Part of a small language model's weights.
Size: width 256, 8 heads of 32 (1 for keys and values), MLP 832 SwiGLU, 11.2M parameters.
Training: a variant of SOAP for these matrices, 688M tokens.
Each number is 500 + 50 x the weight over the matrix's rms, rounded and kept within 0 to 999. Layers, rows and columns count from 0. Numbers have three digits each.

# layer 8 attention value, 32x256, rms 0.0825, rows 21-31, columns 64-127
514468480523478529503557462563517353527481467563488402545457482442445482461504454490482500463569511536525501488384517586529483560531467407544469499522513564501430525552504521429499530374509475
449467497465582511554517452500503510523434564464617536484534543446455476509490449518374501499567492531444480461542468542477499526489510611491509503563454497557425568561565443544526452618477503
495529475529462501489490560494505482537498496531505436517510495489503542462491512549440489509511439461471459457578408456527467568519505565559497473560490546471428418496546440407486496504564468
479522425495482414483532532504540530515517475512518549440520425554505491455581516496578527476508508497570522480589463463499479487504483520561438396387506472510486487420535541516547453375540511
575474528498506561483416518563485455446456586469556562480543527500556477459546623462566501487500470613465480547494595475491475491513475463473488484476566498510562499478424499436473435551570429
481455458493395468511443448522508531421552541497582482436491519519517552473512567531444463524459552531597481480501446484515460505483547476477549547458507520504526475530546530532473477484516480
438503517500562502511470563497516509453452568500444406572484562495381477519422372521491531495510508437473509471551458516589528464458524626600485432539523532499551508524572490479414544489379523
506516539474491514438495584516452557515581382495306578516467534488423494552535514437408502481541478535388552553508536557469551488521465534524492411491497481486546471472471594535524626493360556
492551511489446500461486469530567622507554478618383481478460566501507489455485480547455484499500509429466472483481520525517458425540580610452458496535512453542569588469586475367575448524596569
487454533608493574440484498526458560545485620488505526491512478604520447565490469445502496517481523439412508518509381475463482449489509549527502474550392434412467600442490469552468545546565527
531424545491575537482523525494523469508500577492567540497475497475612494537443424498505496532422498516587537485573633511448546491534510626475547554552541502598522520490582563361517495452460570
# layer 8 attention output (transposed), 256x256, rms 0.128, rows 21-31,53-63,85-95,117-127,149-159,181-191,213-223,245-255, columns 64-127
539559389545536508518526447513513431511562596566442503470641568468455477527516497484572539530554497566522542506498623521500536481495472468418545446466571477491455544458595545446629556515478477
507406492625456501435499481437566443472498577529484426559502431422469556450626461537464606449549447423464504570499530453518564520393448534461516503463455527513514498532439413452520410535518450
541611579509580424574531581568535470538442392518620412501531460459501542420571448434453529542497592511465543512505536509488510418462447507490573501522541458518436447443546533531468444476456520
582531475474493476419470497433483524497458441506515535521492551509522477522457521385573511464474483497461501530528501488436436549441496435433532484522443563539509527521463420486546486561534532
450456523461499601526469478467527509495514455469514533509528498590438522507459479507404500487396493493555528526501451464537564443467524482433472478549439594458480547470461440596539493472509473
568415466528469503482474604455531501414510480556494473559478538511539526527500531448551458528517557473517423451542526485495528621381499516491428453510533440479582518597466502438540482457552524
483516456489420522478477534532423455486405504467453506512550465439480535489441502482510467517496474582529537484547536475470433486591460515595463462461541503509538535600615453504502536529426530
527500541514467549461516581503547523496543520561525378503465653516500541500428484452540437474427516518430471403465453537512445526566508440496446536451475415502484490675490406514592512564497487
534541534438483555500529466485458510419468575471453558593438583489520552490571514417453480451403481553549484502461475514431440579459401580431437519531514475513466491546466428504389432540537479
527400572500548541501507511586533529488565469447507453499541530550452466522467434543533516549482485546529465551488514516447525461553460490440507524545536497464534437484524603457546428443543484
523526507537418509480481487433513490460523570538456512567539601435508470567427463533495642499456432517481562377494553464515528504413499497459469479481463412506565480510458413472537566431493430
524554532616521467480491505444501474321528541469482483510536476511509525512532503539431478552567521483486512435502445437471533473583455485542535511472472522472568525514545448506555424518430486
511533501440518520589451509468493438473536506403604503543502570460465596519476524477448633523501545562481475508557520524548584518548508566420530529535498505503476518470543481461480464575466498
459581497399479577437487556489503446550529571538471565548512526502528492535466439464419490565401513563608514462580525422546511536452530502517459593443460468537603571538444593501373397595498513
537508500516455477498488487466534392481472495585496472449492576600458498478616477559503447543506466374459578575526535518527577492563472507477559402449509502460538453350518507533482472443566458
453500430520515584536509515514527521469489553538571486513513585485483513437508511399510555464473459612477590488506522555447420506492390523567565504568501487495588564562446513525483519566458558
428464432420539464479478530484570350524522513558544481501488411570461529459540523465552601443587583478535545486471540485555516453451538526494492550635606407445425471518505528502445468483522434
496473514409558540495514512479436514577550614470595477490466584550515490536609413403539426374480512482541475515484593540539424488617570495571424499566567549465518399520501507485416411574523544
485477484387521475526491576464524451549489497560466528631448502490452466486585513412558518483442617524470568632430514534507400360634398548595439542499596546445495543493538491519516548522443550
508454484549521457494545440511495513495495463473476473487495498553480454471547461554518531540617491370509481478521557625559426503512615469517558545512476461534482492514521562421515435534495459
528535547463543486420545494547420541505449482551575467519429519509514552519474471541503452461492523438452471638580472550438462392519472541543493547391483403450516488477573501505462450500574513
588527582546536424513487481562538522410486539551554532462541427541509538491566459566472417546452524499451393512543535513484558526509477464590576503491522478489468397508536462399499366456441420
490479491413604545519460523526545593517571505447511506550454492517452487433492545493484557483476569495503537612440484524493512496523563537543560553571470491432447540506454571459467543488455575
492501502462512516548517485599479586545486512573484501537507539594469492497460459490572462468514454512504499402434455429557449569550540478430407514549568407502548416539507473454512502404540521
508520530616467461447385524500491559477499490471502489396520451552522504487498563571520456491577494525473525506499542441432451446517511520519467455474526430571506463570468426438571567472520501
494493503612519523512451456548467508571479545464505553547505505514477520502529501483520455491593558515480523521458451474602590530624411543530472547484546475458512444501553443467524518535521461
456530481501514464510542501487488520487428520423431494541510518466530602460523573487449492516561509471514435585463454567491451617452514558547488455520595503504482458453518437525502580538411486
455480531478406526475532523425436510492422491381560497397673501508524457545433444556447454526478439455515401406465483433479416532525520408435457484514521555527509456532440586485500525531471539
476486546466445477538470544527476572480512429498602457407498500503488532511523473496532457543364515453489488422454410403552536454591550469479477469505390519469542475493423539430536414604530476
554543519538479517481489547482459528548444482550526592561478480395479489482471509503530610500469514493557541513527596448460458545378524573490554535528441543505472490516476515587482465433496568
476537535605424487551553502507492503560528507538598507492498476520509484514557482471536370545549501550456515481535492520529433480532507451541507474535489505432514511560540527495578468471453486
481465524504518552460484533424462454562467564456487532475531510502513522549447508483531514564482481501501510464448524502541436499452562353391457447507485534529545496518536499511532519553447384
529510510499539474466458503504493509484457517441431480544454504446527522495508513542485479495481527549523393560500456487437542515483457542513513498528473399495531554506468539507454481483490471
499548567490500501484551516474505483508505435572510462456488517486460488506461546490546492451617507460451464472505568453506489533505500512461419555499522527508538473481503478484529501498553523
432430452547487478530505434443509517504468518475478541584493526473523495502529531552530512466510557526462564564465583489457490520599497519516519561542509522528490464459499445497404569495454563
457544524445527497548539490478494456538518548514457510526499544459460521476529533515571456533519519420504496496485458503493522549518491501510586502560495514571551467511432528462450489494558523
460515475496528454525465485452549468511478458442500441488435545523509529447536514517458590531493541412436484540537549509465489515432485538538554525470479546499487513506429506516496418483568502
598512493547465576561577480493417515436467478538524557611510489496510539479552507489507546432482481518481489446470605490505504485461519509452491489457530426493471494496465480497545476473528512
515461507496474481494499495491479478537496499563470551482479511509488503506485464505463523473568511524485552492518492483533512477506498578526468557488478559491463502507499521480436424499508488
389493514490446516541423463537548521555483567424484458500439439477533517480508514516534605521585522515492492467629497515515465515384463548499555499419517471516536502569503520518509449559535515
453500515437470498522505485531498497503445507509430519480504540555452526430553471513482458446507466476509529467522442531555498462422490473422530454494548488517492479435504427465429487470439509
552463487470477498491462568485495517458511466515549504540504474450527499507493503461474401439549504522493608498466494475548501378533423489551497469469443526547490521504566559430524506478479503
444462567493518470511474437579578457559516543488504420423521487557527552518544449481476487530520478493467448549478441524437424562529447531510528513542535472520508619515458537523499477454594477
467499526507546487504517491543520487477459525536566533463513490527418472467517480498455482424512532548465619474520487480527516497453538450535516546468511556558459477519515478513514508517495528
397413549479468509532421509450428580466434471511570526596417415506566530475500433515458512396465543465497468433516387486506419513534519414483539530508433543527475515522496366522312437541398493
616560509449551505486524548585474502539533520461548505419554502485532395570446530440460496461572534443446426462487468629571446428241591457667489441354506480492497481503501624512494521526511417
482367464587487484490580428458486456440494520574481523549431506606530426575442513491546559407599358459451455521573395408506510490599493463533455450511518592453393447544543431499583602451456482
486519486446512495561531455537468579526582603507434540566579365505453493521473470494478464535472432513595422389458500491487448497554612473478427495506619483468476518504511510467525522483459553
521439556464564425481472575541541549512515559499476472450412526503498399535399504534610459578566549546526446540511482539506478458643440420540455526521493535533563444524524521504433566561509526
605542599614463496491505450546497514442682459534545405564410448495504450491515498524491469523483466505496532614505506424447554360518438478495594464449340568536504548478598345540491537499494487
582428503478543446495586477404546525432600470583442560475530417501455492525577452535502569520484532429502480584438502514491574555596559509447574485601448479393379527424473428493498454454591475
528584382592474526443534385440527503516461536433471514354682449492475479572498559511453488628645365406445432539489446482492634662656552456452483418469425525512507471447454569464640558454558458
472507551524572485463381497518582568579512587471440454405670561432502517451434508517550521586530426506474464541511558506511553504566526519494537479508554584602483522516598503467529599519431532
465499371536450462485486482481490529531376458532434599517492506462603483511486659516453556376569491448429526405596464517611552646567564530507497497495545549494506428557510423543544514500420572
500563431451383538579554522578519479577487444519511452481486488497544466474490599369559416488585447382601428563513570604443523511553481516534545409520446525418518495485506509502484432619578561
389427519524443497461370545463538552485545458469501499523495474556539548520439443602496476567467379584551389521564514479527486540497471570422427509503464429616383523545467552572450542569570547
513550565484462507460463552585477464484583446565489486472459437558536424518533526575528496554444473502548549443442528455483506459472509434577547512411480468489528482508473585599503505450508511
448457431522559484514484475506446504526524502367482493485542469515504430572503558441556474513546555517379549619443494590463419483465522471521481456515476639537483495403591436519496623481478524
433511579532501562615478577469452535525522498439452525510565469427526466534476517502487607520559511551596512545460454475598451409571562502484498545565464462439408560714519455456533546588406458
528441509558475481386507501472517421540553479495396491470511459501540498520576497624541471525463481464503498459539441466543510524620491560460481506416532485454573451456588526431525443440518482
477527514509604516507509416493417576445552600412428599451465498479515452517537407522516450492423528519443482557570499499540472501616502540445502450475451483561459565418532515451494474583451440
585494470550493486519496482505492490490491500659404477496456479556529441553437599588516503521506471485541496493388402552473499559421422456422523502505434441510500513515439431576543568449537477
523471468546481471525525403508482508489513493422574504434489481537560514527488431475570485507514377487619451479512534503402532532403538527498460500527423522581490443479525471516393468524600487
413505428425493505475446582484514575473527447523553516583460473478563452469445547586595458549444497670579460457572441446464528571551442530554514527484507487462459507501436418540480530526523584
463542476538434506502494468409606523442553391501509471484498480493401576495514571545454475548551492533515504543455560438543558525423492570575490467476542485479475472516374410489553525539486482
498520407519442513485525487509443505613536436534456454460545565460584601530488559381568532495608535383438532576451468503515487428460516474424508523474536555584549469458482461494540536431635503
547524561441404392468465452510417494506437428490567484588420479491524546530517515444498517544317496469558602593538392633537410507450550600558497483426485457559553528416426471603424590523590477
520582449474469357400562545537558605495502422577402477399446524551539539494450559467541472535499515435470390583487416596467506485530424417528511398449533555411453489449530536578456584374562491
601519476504465511545456405501554568444501452466552502560451635543389485530550530526538540435468564476546464470469498607523526550494383571492399467540567450480473514516534521680573544438501425
435534479442447408617465545558553593411470604503444453563536526476445509537598521548476264445390525673581522352456528544518427491643513516611439577524567519525568562670520569542496565475353526
504530528529430363462456493593630471512436374464460433466499357491560405475412478567552409554506564452639521569502396646513486503509510435504542464449534569442482564546504595448490533414424555
553517590580514598530549525583538588603454517515494478553535546465450556510521505473482570548402460485386591522525564496514523424510552473665573496414466502467520472455575448544611562443465525
627565449577518498497515350436494392515505338569503589554556486507435448489491490522409702561481467403466405493580541514451556429245537463387554603530399527549519566407450498586608503342615388
539516496612567455603450399509474481437660502482576451456535437528570562473366448618378589525571493557594511454577463454544549605447615448466520522611395486474479471452479515451467484578631468
534542388503492529451530472490526436477440461419493577465542359427537620520378504519504479521418416553519488439458496364498619529488456451494543490431515563473554497479332447634492577468487419
450529366488470498623492531390482474379484520591495551548499408362566413438514583480435616474417620547502592464458574497483626611432383563516437470571464438481426505490285545484433576477497526
556548507539519531576514496521505533459592415433483495360434510543468486524503531480540534443685531511491521464429465532637337386496549579558344417508612581363464538594454475614422499606538562
562452552521495503529515499515512603540499488442494562454522600506564472516478457477533388486495453481436465439516540540464501495377465456476490411520500498533509406527562462566498492492520477
521453450495451567453531469450514461515453478475454458456490524514488466511432455507544521544426479480598529475607506466463457443406553455504504532558493486568579540564427509513560516462519499
483387457479483534506535502555495539483435511500454489462551349467461506504470546552505461503465569462524502431400560580597535492512507436507531510482519488427474498534502494427513509478435506
484443555466553575452556490513523469443557466520567542470510537462511486546401488505470566478547555487459458482471465564514464534378458481487481521554490518565522458536505540486471508505480476
457486512506541524494507435458424541530551496586499562499499520517413541531502424513453473497565409458467501457556475427480575523546533526439473551570446454512459460517495468493495472462555435
505572507488528460472461529509505561504417445482459507522482521488529437501466475431491470434491440478522442475478453540434544506506488466431511493458511456504509556506461511524497449476503508
491529514494555499492522540529561485505590527498463572514534483515566494505600563502513380562543536559487528541487471493441469522459487509425499465467600468502421511499567417458571601471448516
432499555524502563448488397567481548460454582400583504459530362510500435476492527595567278523585530514484402487522561481506516535552508510546558493508542526465498578582524496431491441499519501
451475502479575482542480563486486491492475454482583519562528435613456513554432507485449555447464613431514543551546500494476510446533495504516507460498498484466474439454557518536453504490510592
507565470459435441543586549510507483518508496530489524494472520396429483481475394490555379526526442480510437411460560495540449506489468479472529513545484651593459426503570521471483526443389545
391446413454450508542518485448500473486444472511475479609437493537447478456562550517504491460500504517475430535432439472466475570544515490434477507523486592450416549504488533559505522569502535
# layer 8 MLP gate, 832x256, rms 0.0987, rows 0-38, columns 64-127
643502451491408618463501489512444439476490537584467421535580456409524461451421517497468498531387549500663574564449435474435388452507423455516601435584476518472488465507402569563480511568507487
443529474565496355625499573391469465509544498515570421497567503563489449568426559453444480445524551465455488445401561505431503501498464476513388499475536561425508436495448578527505497486457428
449462517527530481421455498435521540454426550525564459445517479546463495458419514451429559523510476486482500489532499362447513406378543417505547628501404428550503480624481548438565494470535567
495521561418477434501440552505576485468444488556454501504603631505509509485580550554560441557450418578488557558431444529529481557490538645557455446422475452562582540443458437494403439510462626
507550518567491456489578504470432459570470461450472524504487414500546480430514518575539545522603508510583507534491516514489397440480495508466452567542472559490552506520484523529446473561570522
532558492534538544502597441434377504580480471535434458544592583563492514513503487500483409514540524623456570576506459522571458477418573562513437497530542521415413589464527539575589512598452438
489578570601449487532441469451466567444537519518506544467612473522512479430478461483612476536473575489553463509586443577551506555389524497428590488467517470494539409510539645521438491537485507
461575491490537553476538563545581533543516479408525479521532417566490479585598537426563528546504612484483393593570473423516472465502491519500508513459527438490578485459479513518573570463483548
520435547349511570541491503418501366583420456466513455509554570516450528483616502491515511419510437462525492533471511499511579566531496511520464426513497539506511583492500477524510491484496504
576505545461557497575521512398544592493401494444410515537482508562533512524447518490531496501528577439499453549458485529542514506459510433532509568531445453587428523438579463517582493450561424
446578601488500506450509508474565535527435448488482448570441505459536481452517465547647525543487468492466448496547442452578488512443539540605535442524508440479538478462500492423501503561463514
510414461554483516452596522487484472460443507626424542584443356462546564513434478381517481561486558463506523527588620413550614483462606547531561552468513490583471494514485500522480445483500407
461594417442475527562407543576492425496509494481439546532518475508413559562542501440451542404393560507477465586407484490547524575592454452521518452448555473471589485464433460570552477494529430
521452523510600514449581527518550424541495446470564562484539418601538517534515434434452408445524514533617503477501589494476465510450430543514513441489497520462540516524531508577525450513578374
456527477493467527509505469423545505474535507500517572517410532460484552499584514525447437577463447426517492613512432445581512454464547544395471593450460422489464495472495459497568521526543496
442362566482502486400558444477474470532513481434593487401440580435488546482475454400469581431393465460449481529433453514534458528590391543477454496387540559419512478529462572533521509522532552
495616519471489520557424461419438600464573501393569581459510516518470518442475471665536469470482547501466455549519516465502517484497566509488447509504470500478482480513519471496439496592480497
575406437543392429500561545528559493483461544579473515445587431520504485498577459396527527540514528409383441552414593625522444499444494476563447459494551419485542479476570462467467531448564518
580486356525507526457499495495499503477507459548508399449551484445477489524481572488511458438562485550538502557492540517503447580535448429457485528572559546393534458541453502551481559543529527
507489489532545521520549478492419429499532521550507451493574486497438530509624444544551574435512492458478552457583443474555481486588462540444588450492403572503522543412452440574483501493494498
548480455482538482455591484483523551576416478480575613497436513477472451483549514474457586571472454462529506485557495465485578475499477463473443575439523500470554380507501544566436526482446514
486440556530494497414508532481528489500475547569510542466484516466495609542496552493449599425495491498577442567547523480507518666466572492486467551466473426490488477463495528468524498492540441
584514493561447496528518479433479530534441506485573429509541516552527538513512438542611525547512478548482450533439443448532503485439489537482440508501522375461425512583461495451495546523492441
495418636409527446520467463522454547476549575502636546545495520541592476519554571435535593462545535449441474449492512471449476525499559471520477552475486508453461389485497469553542506457503503
457561479534505543511500582575455503613497466460465449510504517476519385484536465407555427571547481468406524499525564420508504496504540576400549512456494493436477540470509534516431460509482466
440538544407551514438472543458477503465485470507554490484427437411437517511483514535521538513472515566591476495484487593574551515478531500416484437418448559420446523537461466435455552573478566
488469454457613484466447508485496515518556497543494556452524433557445436436483459547471384549490465415511442522499609476509490444428532438497552524441515481579518582521473431498478533456580441
448457488547549447486547496572474426589489411504531466485525462576497410520457436456501598558467477468500497486476507536557466473471480485537475533554466484521523541391530461499442474412480466
471543498526506502519559426572549462572467520426485489467485508502525415468652510461455519469459483517451474511501448443452477548561486528462562538488489505495475524373620520535426530439434470
536611478458476441479506521491494438488517588599448554419541540413541585525418492496496488552495517510533547523427429433407473504467492500552427626495512528448467349460538477473435447425516509
547496489513474530422504559465538495543526488499548508442540505511457517525518501572456481567476518480514555566395504486508474606437461460431427522493467474446417513455459464521482490425479514
489493610543492449579486544400433515491497557463480485508549643471468561524474453464544590479518440554480503487490536485441514462472464543453436478467446433443451454563452524527493542593533451
457515509525525488598528452438463469400448493593468578403511554492542512542546475506466450573526537545470494472425495581535462507478603434516583565440483563508558405434394455467449495505559511
450533506575509461570564489600414476384519546492505465428516409439606473525490515450415519548506478409583415512491540443540533490531508486551487512574546497548536612473426447569464547464499488
519466514525574473445523519496516372498525549585494403539584448518579438501483537486488502512540553548525470483566454509553567529504488397580597588582440509520425453501436466484501532521577554
516475493571428529490491478533506413423485484521508525520463539486488467434394511471442496505460500525452535438455422523480493470413591488501515512409547553608505518453513461500435540478545451
506532513582595527462527594530561458370495443477545532473512532528468477448484549551465513559549476501451478505527580417513461487532512422505483460533512453505462495455449523577564498462427631
538470471528491629537609552375615587519482459464482497487471479470460555543454491494512467453460588567432485491474520467519380507464476498435573471380484554462470525582534537528600524460491506
442579466492466552430433483477557380563524430589552502499535515550637508448504518550454496508465466455573477403481445448438523515544497469493476530606484516448478511457541523436387561416407466
# layer 8 MLP up, 832x256, rms 0.0993, rows 0-37, columns 64-127
508501539439443504467408455637525547443479477573507559374604584495478539531543483445489527634458528540449513580509560612455473533513496433442585465546420483520523520401574444423558444535605566
450446521481502468452457550540414536472513557506449534497431567433539492481533482572511504532492520473586518490549524465500511580445570507480543506565463508529524590534622476502552564534552498
467488534487563490499423521490537560586507529453496535484478449471528513519556469594438445470539447489483468500508419512538600466600446559450470470525505421524495587436439500486481455484465494
554447501521510477576515509521537532440438434543433498525498436497504462546464477454469475448580493558492579500466478476499484536499501422514526503516498407504552399439529491488463458449534480
497489511474526495550488596459560476534568554484428608399533475458481494500457420507597466509551484541562498482410457522465454512519499368558472558563486517432452464497372501495500503531482483
570501477398523465480456495541522590459439543399448555568432426455519473489434427459450511434415491486567541524492499483473463500545458542594547406524569401506505477494431503506499488510451513
483520459432532491496469505561400521465514569538527617506476460506359404518498505572422510521465494423521572456504549586483455593629591522514572524435494512480416513464527480458461629508438429
524470512502465521453540575488537458494529543588487518496448526496374480479531598526437491449455491501542569477529532487518504542506496466460541559518463457586468549494603495532497550452496426
509472495557444512490454488490483478475575532459564503450460500484548477446522572461529497590492445535471519545539511392470600496436453502532587539502444552513472412518587510495550387493444475
427453415550469427535429583492541556413496483489461434390470546436425503471451590446472443525428501531441486471511431471532478419542481522493469545476606539465556578524507493564574502459433470
622484471560594566431489495504426474488576462548494489514523525517495499499475510417471524420562496523464482471463535547447565522515494449477550480545575355468618481441565577499492545512617499
529441511459646518495509522457540531554574504460492514493557515521452511466494514485414548524468462391428541455383540481427572421477482464462417463396499453438571530545512527567463535457534564
505428491524359496557414550568568500484477634499450477505476489504498567526508560496542477531505547421560520522452456563475469467398516485550530395480451508465428582496511493477400514469480502
527454502547546459483370518462511541581424486512515413498511487502599498536510531582462497472448457476478498423606379485474538433404420570447498507501570543511552509519558525440456454500572556
511555519514453461475559495563508506578478427514463401459513524502498496543475423483524436438531472558501534524523573497556504438532440426519483400478588379500512558485452537446503484548475479
470501491411510537502543551557407507531451495521469432537508470535512505376599508494460531450433491533469591521530461554502509566537545579595473406485399486569533544501495628496450480540571445
607486561509527511515480492361494552446439456495469572541528501516521518486518478478523440516386468614528541402466546473521578483498528541505469497491555486416451464541508476459439589578492597
484585530446561589510553452469466481505574467522584508496553465550528420490486417524497561587577437422535509525438491462489512441542542497515520461414475422452571402482493502460506491473546545
472514443500474466504516491538527479434524483391477425557554534519409505410514461404515487505534437520535396514519458557523517413525543418457415474471528521520413472496472496546493513529476466
605495405514434520594604451483487498561493498537549544506531556547509534417544433502485405540516475502517563512434428436465538459550518493535507484528466458550469523466538495532478570507503382
458428549461571436468526495411510527530525443511525525325479425589548521513420455474482507500435385390510507498537547545396519512592531394582539504468371486494545512545525555529463531503551432
539566495418551518534482462514503529451498381454620496514459545487492521530446453576482521488549486489456491550531422529431536597428492421448564513527502563484392499418460454542527479563504580
463544557530468443464555452498566411550542478479438472484552561520524486492594475465460549491428450468557508474549597572558486486595525536466427500465540446557506547553411545495582537411493473
550569464500535471462509495458530514436487504573613504527509503561425446528500554454496514528494483528520467470494510510471511455502558551510465444389586496524486394528537449541428521537487478
533470511517509576479524507498470496489557466476428405417428448507496485473507452519545491469421560514420485494431517525450574554479460558430461531518455552463461519571503531536467628458450532
510463537568522464515442529467520506461522562501580571645516479598451435530474457494345510515550456383505567517605468554434495558563534453463469546496574498491528593410559506524491517466544530
603562525495531535578525456430481549501461517580508472451510529443453391514526426449506417573490493501498435492431554471521501483453529459459472484528524520565475550505504558598509549479553519
509497473415483594495441490441452567479508504482463503521525552491492556445456417461498509540572452475457520483453494465502469599530523508537519484542582412485474541515462600532461411513545486
494461544556481556528503506417504529533461491436459536539530447544547462520509462588507470499569558551420443428462518465536425429469568527504497557409501491592474548508486514440518498510443457
511514473491534562511428479449543532541480487497535498595563501556463466541543439475346484461557432446421523390452638500512521442507600531507519528483437471493462514494513460533497531560508598
539464494523467584537463465520503524472447539511597556508475499492483493530550470377580473447493427503450435487474541438507478527573511485471475535587459436428529520510539445506551348530485435
495533520531559405572527435525497512379544411490546493486540478479522513514469539486473450548517516401554506469573526494524496529430545515489453450464494625524518512511541525378530446486459510
576515481533578510607483570509520560395462462479520447560459515490483488461448491449585497529461543518549555487498438432522520504484508506403474479489530522452471438480505494544595603537523512
540577482494493491435473524450657469385493499500437555533461482518513614526457523498397464485478527491578517477523486599460509448342530570429486498518593486482496461488361511457445425470582426
404443532555511405529520523453529412479501477470527470500428403477484526494470560610539465458482501543518511433574593529501556406497439469504472586574539630533526487494441462520556551536487558
518487405498497510502499396454524457501469453455539459373466523534463491471519478495563515547455491539361460479440533424464519475506471508473425395467495485523446457478493504455624507523554446
520498489505485485523432485562487513558506554501468500502549521445440493469565533549557500472479508528555587518422600479463605551462465459507491541445475485480530593436525445481570437516595487
535519546547439536437523408417568502559486480557450594419441494506491483528508568395384445499520444595508537572490545495519475498452526568478442346520505549481499387486460447448478535574462420
# layer 8 MLP down (transposed), 832x256, rms 0.095, rows 0-37, columns 64-127
479479525468515503503532494633455463446510512506441501511429623542563476595473554455661487515526511544494573443457498507481642535524530530555476465574472568581466402464499466585455508505534550
469541503426550429504531398525628476459482594490575527494580580545507528556453426427498572523447522448533506491499571466530469458489541598536553563481492471484552500484534522493560471508454528
558530432566488550420476369565447533488501461476486479540495478487435504525541508533416570520496520469506483530481385469467545570548429495446445459496549516481447491504560511425485494457521547
445519557544543550581510467497519502462632470517428419504520549389459469511479517447426306473518503384526498515541547394576452497414450488481529468483572557490535435485550495541562508455573522
482509600481483411521499544561452546517516621436490456550442496492469510462467543486628501463534558517484541532421491462557457524542453462468532476455520541487531437514508501410447437451453451
520519470521488442521525444496534464542348526455574544494523468511608453455541564482533535445435549502540479547501539427554508549454592463469589533482623500481455508581489523505476441437527502
436500452494565484455480465577506468527533496490529501512506469475489474530533545606472237546470479586476506474492524544578479500561482471581501445495504489501482539588498483592478561590547567
521559421504414492484488471555505420487452539530525578491535522516508518456482475484484495484491510482548550492415573532509567489675504519535493543418508440477500471553520490444422485529544453
538484459504484478573501494507427549508473570468539609448528472526394456505468576502508650549433512503439475526486436458507512553430486553473510559504501523513469434492470507505518520470517534
475485471556525504562503578507497514649508506562500504553488571432594485491568423488509702571484529484419475450448556560543461488475431541516476526538505520378543485624460489487492416467491494
550465486429557460550521492471531503489558536445566528519523515503505495552531528534504416495569531473542502411512501454542459524478530512575543467481510402571508476497534548559566460493421561
337529514594563468522449565454435508496562501520473429519453533456583519552449426386501612519539499492460466562483509520468571552716586490486480504523493562490423591491489541479501503512593524
449415547549474535538480541450506621377491571512476499530480635526575437504474651458500524597586420563507477402447423553535454447578540530561492415561396428456459528487552559500562435483481490
432522452574466604541571520452530535441463498544435567516489451437566614516496544471511453484513474513457454510522441538445412442612437472578502515547454558515455495489545471470492501563566495
515464523593517565449462447485478524417541497529478518495431448529466550519524503516570590593432589518439402617488512480515468464410424527412500613575458535486453496532472420491509448506504467
523492510487523509473568532441533465479500443516561440534483485488527579558457530554457619538569568441556491476499515504478536452536448511461516469450426640519534535542438398547538487550503430
480601500484501350481529498510487589488479413433482514451421452393472509550494527490471678442561496509560544592520550536540505484459471496412607546503527459560532512463520525493487521468499523
539506435520531458497554509480524488525591539466492614442549538497450489428686483538530459570486415485577345482568548475434546430606502540474537545486510518509507497523529489454423516557384497
518544479422474566515421524426531525499504473513525464379609489440488447470510441515531425435421479554566415421570487517412581537468477532531570432509535349425556512556502547434570511445525509
484521455487442497558530494589476478420539462540496512470523605472505464460452530488498702511535465454550543436590570517509509517241442437414447479446441456517518478456513556607443529554564558
508466539478534538530582523440522557499592556478473571475485533438521515482491465573555395458492404526584536531543561510493504565521505591344559515530426494468516507595479516457523421564494559
496555561474531468529427496563527518462575503567493530430525508488491480549478481494492633428517547470506511508433585421483546623591529491486493558399471466478498585514525541547527507620454414
512566454514428571488543488479407556557482418448637510484538591469453542480441472421521634515618501457403478530549485575492473526479502551474414490493557421440532542510487580545543493412554556
531444521541411441533482513467560472468494534593496501555448511470521517544626423463522474616511529457479636473424461492504409461516506592448452483463537517458530559485452569572544588493506559
495444481421523515521453573481461518469498412587535528447523518540500485509515532501572493590457400548396433512439402526500448468320438595504448532499481526439464450442491504543431391492456477
459480480595460505524546490471547536512557469510487465462503463510540416469509471393504373439514488534490503447489620512587533485314579400511432472472427505539486495537543463471447545568481474
466522448436530524577450504484531501520533460502488492502517512467491492528539494499481318505431461511511465551447444556486528534687469549469559512512458575533457562530490512528495559538455539
536560498526577443485498500511481547444453530455479434553484542477537547517463442464489482512490537570507508562494494455406621481465503537567515573526436495448465494462463546475566415580456470
479481468462483496529483570516510452525457514398450448476472475516463454491462567475401463497454509514528451523520527474468549477531460508528545496469416552387494426490496476489564460514483516
443514582574456562515558521537537400531527530499501485493542506422516510507520517396500601533494440481471563513543516499503473398579443407508524545515529562508494491496502516581452509524593466
520490531534476476472460492543545418512510442530527529508469553378527447389455459572567310394584394554479517542451404440412510486448487537566479427449567545457545562459488453471495436555507461
500505463485538477500477489493446490493434555434502453431588514543617539515633470514473691465476477496468434532459442572471425533515515508422548580510480502547509361490523555561472476528560442
484543481506512552506469501518536505539451451489558460438507532499409465460404495513403532506520532620484511427494471484505513574542556523561448549568456457464559484545568475494462359513560535
492478518482473445571575515508417524569529561508541422493510592512526416572505549456542631512569498481492584543464522543466464512479449490543492467493540425477533462409481484484523515543390457
394522442476473558542480529478446544457524445588536475533535621498555473456494417497487521493524473451520568453487520494450540432521458496547502456442541577514490538491462487618526379536464579
467568454491452554512496507489458578484564476445475471434512527584439467500553488547491395455481492628468312468501491474523457544554523576506497459546521480590563452492516492548530485537546585
576578530515497480537490472521544532474410511522550457496529479368455459426488556507538653530490479423520610447459511348532492521488468477545507465524547531457560464515578484557523486509516517
600478500459457535464469604511521587464498499548468427462424472555520482497510572437548506444469531501536563598373392493498426487525511437525524516563522528523481531521584496537549508505515507